Part of a small language model's weights.
Size: width 384, 3 heads of 128, MLP 1536 SwiGLU.
Architecture: RMSNorm before each block, no biases in attention or MLP.
Training: a variant of SOAP for these matrices, 503M tokens, 3840 steps.
Each number is 128 + 24 x the weight over its row's rms, rounded and kept within 0 to 255. Layers, rows and columns count from 0. Numbers have three digits each. The size before them is the row's rms in percent of the matrix's.

# up: layer 8 MLP up, 1536x384, rms 0.0363, rows 1-31, columns 128-191
# down: layer 8 MLP down (transposed), 1536x384, rms 0.0363, rows 1-31, columns 128-191
# gate: layer 8 MLP gate, 1536x384, rms 0.0364, rows 2-32, columns 128-191
up1 102:110097109173186126122128124129135187146163150143145168140098149124112134117134093103145134129115136088150144130120145151156151131120140143169187123156158143123125129132144116141139160130143119
down1 100:150140151145128092064108112148121182157149106133101134114138137108102120161142149157123175128151140128157124117141165179080127151142156134138180108129177153145135129134142146156090125113129106
gate2 111:168141166092135142103133178147116187104112122172129129134136140097103124132165108125138106104118084116100094159138116153150145119131089140096136131098125112167113107128102141139146090129134112
up2 111:146145108128125110134140136081101156118140093204111124128148175153129120160144108131077151135124102105128130133132129132138102127129159130094103121160132189136135136132174156128136185123163159
down2 108:152132113051120100128150076131115163143119100133131123137137118153129096166129120160114122131136129153137121173130128109144180150117143124151206110124159133161128109119153158140148094131132134
gate3 100:134139165138139140135159155110159104110156132098129148135114118127086127102101131112113107118108123136130130107135137110135124102152122171148135121161135122140078145099147108118135145135165132
up3 095:107112111127099111121080104108075133119129123143091170156121131135119126148131096155125160129141136087133119134156149127140091152150158116137114131120118056141113147120109128101105143131127117
down3 099:163108140136071093140138125138112156169113142110126114138111110095140141168137139180136101114179087089101153165123130081175099111136128117119155120153133133157145103182115166132146108118137101
gate4 103:111109169086165188113148148156104123085130099098132148174121120160168121108143115095174107124143167135155148136132126117143141111082136125159117142143087126118172133146100122116134128130108102
up4 103:168147168146126142100177151150137137100087116145154138184136131175124146074144082137113119105148121140128138161126088098149164151104120087108136158123102122128154132145122151119195152128111097
down4 102:137121170109148147106168117078137099039097118116108146152115130102134106120137102132135099140174134124180142112101120119094115111143125112109165138133130124115130134144085124157132129116163098
gate5 095:159182151144122147116100110113154161116145135120156160142118102121156109141116123115125131105127169125166098142134150097135136130120167150146148140120106149138141134107110106123152133136151135
up5 099:182145126127170170093095108164130129130166101146174125104137115079136117075105113111104176115154119145128122108141138114080157083144145147119129119085147158122129106150115102166147113098157148
down5 099:111124131088165137139141156128119128149140097106150139085111157150091103155167129124159093143116121121122143120097057139114135131152114120121131109119157143122106115130134099129118081142099161
gate6 101:117131066101131169117143099129159143144133169151119137128146121134135092119139134119122140087128096123158156118128083130175149157149145153117095129161118128099126097129140132131110144108102127
up6 101:082109118119127143097149127114124113144140155113106156134127149088140121178112109157128092138129124115151108113156137131125143111139140103135126086168088121129128127131108109108093111132116134
down6 100:122152087074101156149137121117122127128120128135110130125160141154141136123140166131145079121116146138123160093111127161141155139120119107129164135104081098092156097158117146083140123156157174
gate7 100:096119123148132140134162100158156158152096106126106134153176119119123150120065132107134109153092133132115131143123149143108124132118134148154188139144126111180149148087120151117128168082099098
up7 100:108152137137136131107137121114141120103162126128139152146163144095129117100164126151127134123126163112131100128127135118109174125120160098149138141065132110138111094108153164112150074148110108
down7 106:155121138102142108148122126115126141133144132102156152149174142140094140124157119124129128124134100117164094121148123151125155128158123111140137156118152164153138085083136119130153101160123184
gate8 094:124144144143149131096139118118161126112141159122139130149132146123138169112113146102136129124105108096127132143148154124153136108131141120191146111150156087120134152096151145089113085114118128
up8 098:128136087187163118113114133127146128080117147132149106149133161142153107132091159167149152125119142112077118100080142140127162108103096109148154131084128168122119067125127103143130102149108123
down8 101:122118122134154109110137117102129138108102111152101135107132118095084111127131170138132118103129123089160117108121137116102162135122115116162117154127143156102167147128116149108159110134128158
gate9 104:100167143113139129085136094146099089125114150158111175148093114120129124129109142159117108138090108173120146131119136096097106123170149109126143123126130107116133084132122141118170141122126125
up9 099:162112164189135149150130123112101115125119139162121113166133176110142140124103088133138120104109135111155095168126154140106135112136183125137111129149116115147141120161153150152143146157144104
down9 098:147113124160085142170112181158142097144121133132130126135133106089144146140114173085149110135161106111137137122104131111132099147083140153134094094102096117152098172115149163135131121090119097
gate10 099:148163182124153137129109136115132090114117104110144133109187162113092124168096111120157132129110116107123093151119118145102139110116154180117107139117104132121086098147137131127129120119144060
up10 104:086140133115138103125165090113131115097132122138146116129152148124143146089119157139126166118135132149112118125120157130139123080106158154137114121097124143081129138124111125132136120135140111
down10 105:098091098089124090126149124164120153140153147133107129105104109122138117109129125138119156132152171113134143135100119152131130122072144122146182120090117127119113126119130128133087135102138200
gate11 104:157138119122166138126119154149115098123151128161119135077123183179129128095112090110096110112125102088170142122111106141134109115140167146119102134084151104145154116156144096134126118121154115
up11 102:086175157102137129088121113147137132093170138107142059116138100102132130143139169113149167106124119139114136127124144138117082123131166158106116088163125147204107171131156134115161114122109166
down11 105:114124182144105117132143141171140165126192100126123150116115107139134135149108145158078136125117113135154118164126110137120162154139121093135152098118135125125133136123119132171101134092087152
gate12 101:143124121125158109100163140099112148112079113094138131145143090123115146136107133157152132113126139135141143142143144134092121102096126124116121142144124126120140115138143105143168124109137170
up12 101:093104146136133155158182113135101101165146132156165170071132143168112134118079147120148138068143081140121160124127134130162058120145157128168184101127119128122106133154089128133113128127134080
down12 098:128155145121139121106128127066158149139077162112145169139166094102110107108101152160125089088128135092101146116151134103125145130110145097143119093143176147150152135172129135153157140108164147
gate13 097:165150141132133131131156133118127114160124070143148124133121102099113107149136140143140108160145147126122113161138086102151175127116136133154161112151163145091084113150138085079116147122165107
up13 099:141127126129126144166189122150106118183131131160103120156136120159152132117099129158121114189138158171101134093140134101129162079102119078185137140133119078126123145084139118105162141117156145
down13 100:066143113109105125160138115147140162132145158119144103134097133136108089164060140105136104110130164171130122119143161098145108115156129128144148140090137145155136159109130159143126086138138108
gate14 099:134123186149134134133061149101075136137069120099101148156127106113123116098127140087126122163099113119144110136084101143112167140094126130092113085129076113147118097121133089144126100094121105
up14 099:123142136112124102119139154117106112126123140086139134126079100090148105106139114147138113116166147165157127137112116079113135127113119123129139127122106185085114070129087113157156126184115116
down14 099:150127173100113130121132138092110178122115066091117114129120097147137091109133152116125133083126140120121167112131134095134075112144142077125156151119148109116089138165142131123124131117150140
gate15 106:146166121127113084124110127121129156119185128130104128122174138132114122170132111166147098125096131080127153135134066150127149115146183105128125141134141126119095126081161089123101144073139110
up15 106:123131106105115130176103162158134142079133143115086113128151121109146185093132134105142125130120081159103188106132151133134139113128171131119152106131108105130160106081147133145137123097169118
down15 106:133084088110133109123149122155167114123101135162121118149078147141115128087157150135114103134148107170132106137155169126149130120117152141108145098128120140117180104184119156150197133105135180
gate16 099:123080146109105101105141130161125142074132085154105109147122113114153125138155099115146081164135104124113126141121113132095110062127094096152144114116141118111125160094153123084096161110109095
up16 098:146148103206133138102115144115150152140155170117110167140139155109111160144149115138175137149126133141157161127177144135132136187164151134096122127147164091094117134122126104087142124121124136
down16 099:099129131126078137128106163149126165152135156151120120133155131130169147149157157099147113097096122146110127128128166133122110135134131117110102143092102093116102115144158093138081123126142093
gate17 097:123148120125129111133142162139132166138146141145129121158150098162101113119149154125115149102133112082152151134150132127106143124114123117140130116184105110125122133150087144120120165129124071
up17 098:109099131130132080168120152115162102124136122129082111100149112169147112102101100081120123093142164104091137078160138135126094141135139127121123139133126094133129119102157111071134102122088131
down17 100:154115130155146142111150147118121111148099137074131126111134085147096144125124111136108110168114119118140109134134134119167145115105102124105150130124129122134112151174089106142127134130142155
gate18 102:122077137117154105094165153138110115109161154129139145125129158092139106141090109126154149160123127113096126136122125125097113157157143128123137123098122173116138128138130163157110133114136120
up18 100:116104120140186135116126146173143147103133146142119103150156124168120115109155176124123106181076132109136125145084155111150116159111125146182138116131101117125117123114116159130096145117140141
down18 098:122153082172119151104102148105123112127139132142155102075134100068165157167084176109122124147109101124144164108164101126122082150131087136172134098139114134115135097143141141154121093121074146
gate19 095:172078138115109092134082106118137099099164113133141144130117127081166149139119159164141122122126098138146107171154153168132104087162093094103123164115105146143127158115113090110151122125164097
up19 098:130122119157093148079087115106144121119065126184126123173123130123128130147137103109109117136134141091115084105145140113162147082147109101142133114111143120131132160125145085139148076132108172
down19 097:118147097114116120125179084127151154125143111137134079109144148139125132191175098160111152079133156128106122125099141101111202128128152162165152111186097101127149134166119169156128121125111163
gate20 094:156171137132140126120107104140134142142137176094122110112120083115121134131114178123115150150133140108126114127084132110156169153114158119131148171136075133138165110157098152127137120128111143
up20 097:172118098124117148108123091145102105171179084139124154109188140130115138157087121124134121109109116129151147120122118120138097123120107161103108112136174085120101162103164109170090078124156108
down20 098:116114128089149139144158133145129125130104124105103118155091159100104141158129142185127142136117130116119136097149155172145127110158080119164111087120136122123124170107108138062157144138138129
gate21 089:153091118129129139096079133141152118096145182117153136133151129103085139153138147149126138115107149104123076108117138133093140094166140112123155136155130122148114098164142170123125168152139095
up21 092:089149070123147140104134111134124148141130083104156122123135134106147146117118093117130128119166139121121121151147108121141106132087120106137122108153111139131159107123112143123147104136156130
down21 090:118078122160119124102122143131155131133138130116071131142089088133101137135123154121138136113104136127131099151144176127124136092120104131128129127099125146130127130141147151106138136114133176
gate22 100:136086124119127132106153104118164161132130135134108128122084143125129143090129115177139133133122130108130166146175166120143129131132120098167117101126147162094149102138084154127115163143132131
up22 097:106131094096118100097153155185119128096137129133132111157109135138154127097140155145131103093124109120136159108170147139125179146139217123139135148196127113080133102134097141137111120142155123
down22 103:136117136124142126121143118128116088080126094119088119113144166130087110103158137133111061128128088146180135139127166119100125110102129121070104068141112160120129099103090120131136098139132107
gate23 103:134105155140116127131132131128086145127112117147143142155129107121100153094151108109152119134151137139122103169078150123174133118102100104147091089107109111094157150097111098143156087107112124
up23 101:103133108153116163113124133096109098147147182148122097129137136131101156109158143109092121116104117111145135143148061128121119104111094122125102147155125155140149176131107149099110105115128114
down23 101:142125129151116128098126107083060142155151165108110120118149121180138127192108112175097139170121163107093155111115122154133151127079108159110119115126159103109141139140129115138086083133122113
gate24 100:177116152137118168115150121104128112110130116096111104087112103166133176094120133126126139156127110106111113108137125125083132103132134062124094128157144132136144139120133118107117118079139122
up24 097:143112165163100109133107111109148137116134135162165101094135096151115182108138157138123117091144124164141118137153114107113138118095121109173087100169100080171150108169134163147087077155151143
down24 099:080114104126148115152089126101163153124113134132166105140121141125128147116145151114112119156128132118108132132120109146122105143110146149163183088124144124086164149115094160102131108096115170
gate25 100:131088163139113093129091128159117137180140148146140102127093115188156158124113122124149093139133147130135135123163105128089099064132108107166123146098104132185124122144156123162085076123086139
up25 103:137130106164096117122124169120158128173133106121127142146166141146146183123136128089094112092128185143154121153104101140115118110128117105193082138121180135152140126100080164127097112115143100
down25 099:112121089098118150141150119076160077165143107097125142136113131091116068125124118144178139166173137109117119143156118152140187143157115108117183153134115108128116125103165087135156165135131140
gate26 091:149109163068157174142116146130160145145128111152131136113156154151135128105147118149126132123088132120125097134112099142119133176098141134135150151151153170150121117110122149152118146127119115
up26 094:121152103126138157150174120130107128110089117086148103089097070120087078113153110149076159156124121095104138144090126117144119087141134113115155118108122141100093146117107123143126105146124173
down26 095:137107111088168132134093111130166103133102103138151142139115115109061143168146150126134147137101142136139170093122121121122091135112135136076144098135137152142132126163101116146112151137130091
gate27 101:136117205125118138163098115170127145116141133144117141115109123095122122162153119183132076147144157069142189106122144099118159107096149120129106076095191126119125119127162138134124119104148117
up27 101:148141128157117134175093101153148150073187156119117143135164120140076139150121135163108166157119165153135135153112126129128165130081149133169142139119100166137153134169133168101111143140123126
down27 094:133141075093155147121149165140121152127096125084138133118123101171152116088134133123126115135067097169121143116165098104127083126146160149111093130121134123072153117086133092094142144130125090
gate28 097:158097136115145167107107175144108155112085146108130095103102096100138102164154104147126122142115074130095125187110107125146123084111105106155162095173157168111102141099162175122138143117164146
up28 097:166079127160118128094142131101109137103106177132125129083136146105104149106156130137109149124137080122105106179105125137157096137134112117139145107158154138105087148112162148128161121157142114
down28 098:116170129100140121191112121147118130137158108132139147123146162108128154121151114103133124121114146148154170104164126169109122148139102136110123127105122136125113026136089118110085148094119144
gate29 101:119152127122120137147181094129173127113055123102145101138152121150116116189117121092106101120130110107097135104124109118114163141165089149116170168153145151174139163099141076154161117146123127
up29 102:160112115090166106164156096168098149146095130156104165111132148145143163128090116177094072150089104133085113130089149106117158121155129132118144144100153117159124169146099104095137099137106156
down29 104:165088144163151143107103134121097142137117135151128169159101140151097182078131090152140135104122123157139126143106147121156093111115130106076143129121125132106129140165076134087114128130167162
gate30 107:099124121124114154091084138161121158140134139157132169152162115136144116107161134120158133164109141125133111163105076141120108109129102131110082152108162100146138082133092144180137168108153095
up30 105:101134140120129109101128118126112138158122106105165130164151131118143159118136140088162135114147120099132113135101120124173102107157133177078082123135137138089150138139128118142084161110124144
down30 103:139121151112113121114145148153145106154107129128108127147139112131138127129182139112153115159136130105120119122093114140148130086149100124103075135132103116109133127139121085091119178120145084
gate31 097:113117101137177137136113081111111094125116101161126125129120122132117136077100150132124112124107107113119142097104155145129143098161143116092168134117111145100147101140155108144101105124156112
up31 095:138120133128133087077096103155171114092139158120127121128129097166132135135115148133116129126139145164110107161118148167143127125120133145101147109068129086122131133108130123100110111122121115
down31 098:182120126148108132164112117119116091113147110152145105154155074127148153154142091118095134125164143146114150108155130087101158125144080134130127116144159161113124121097163130157080127120149177
gate32 089:101129089117167135114155126111118073114170126159066089130125109111145126092116143116134165119094128125131122108119069158149140123155132155169145124100124103167082073113132126155159199121121093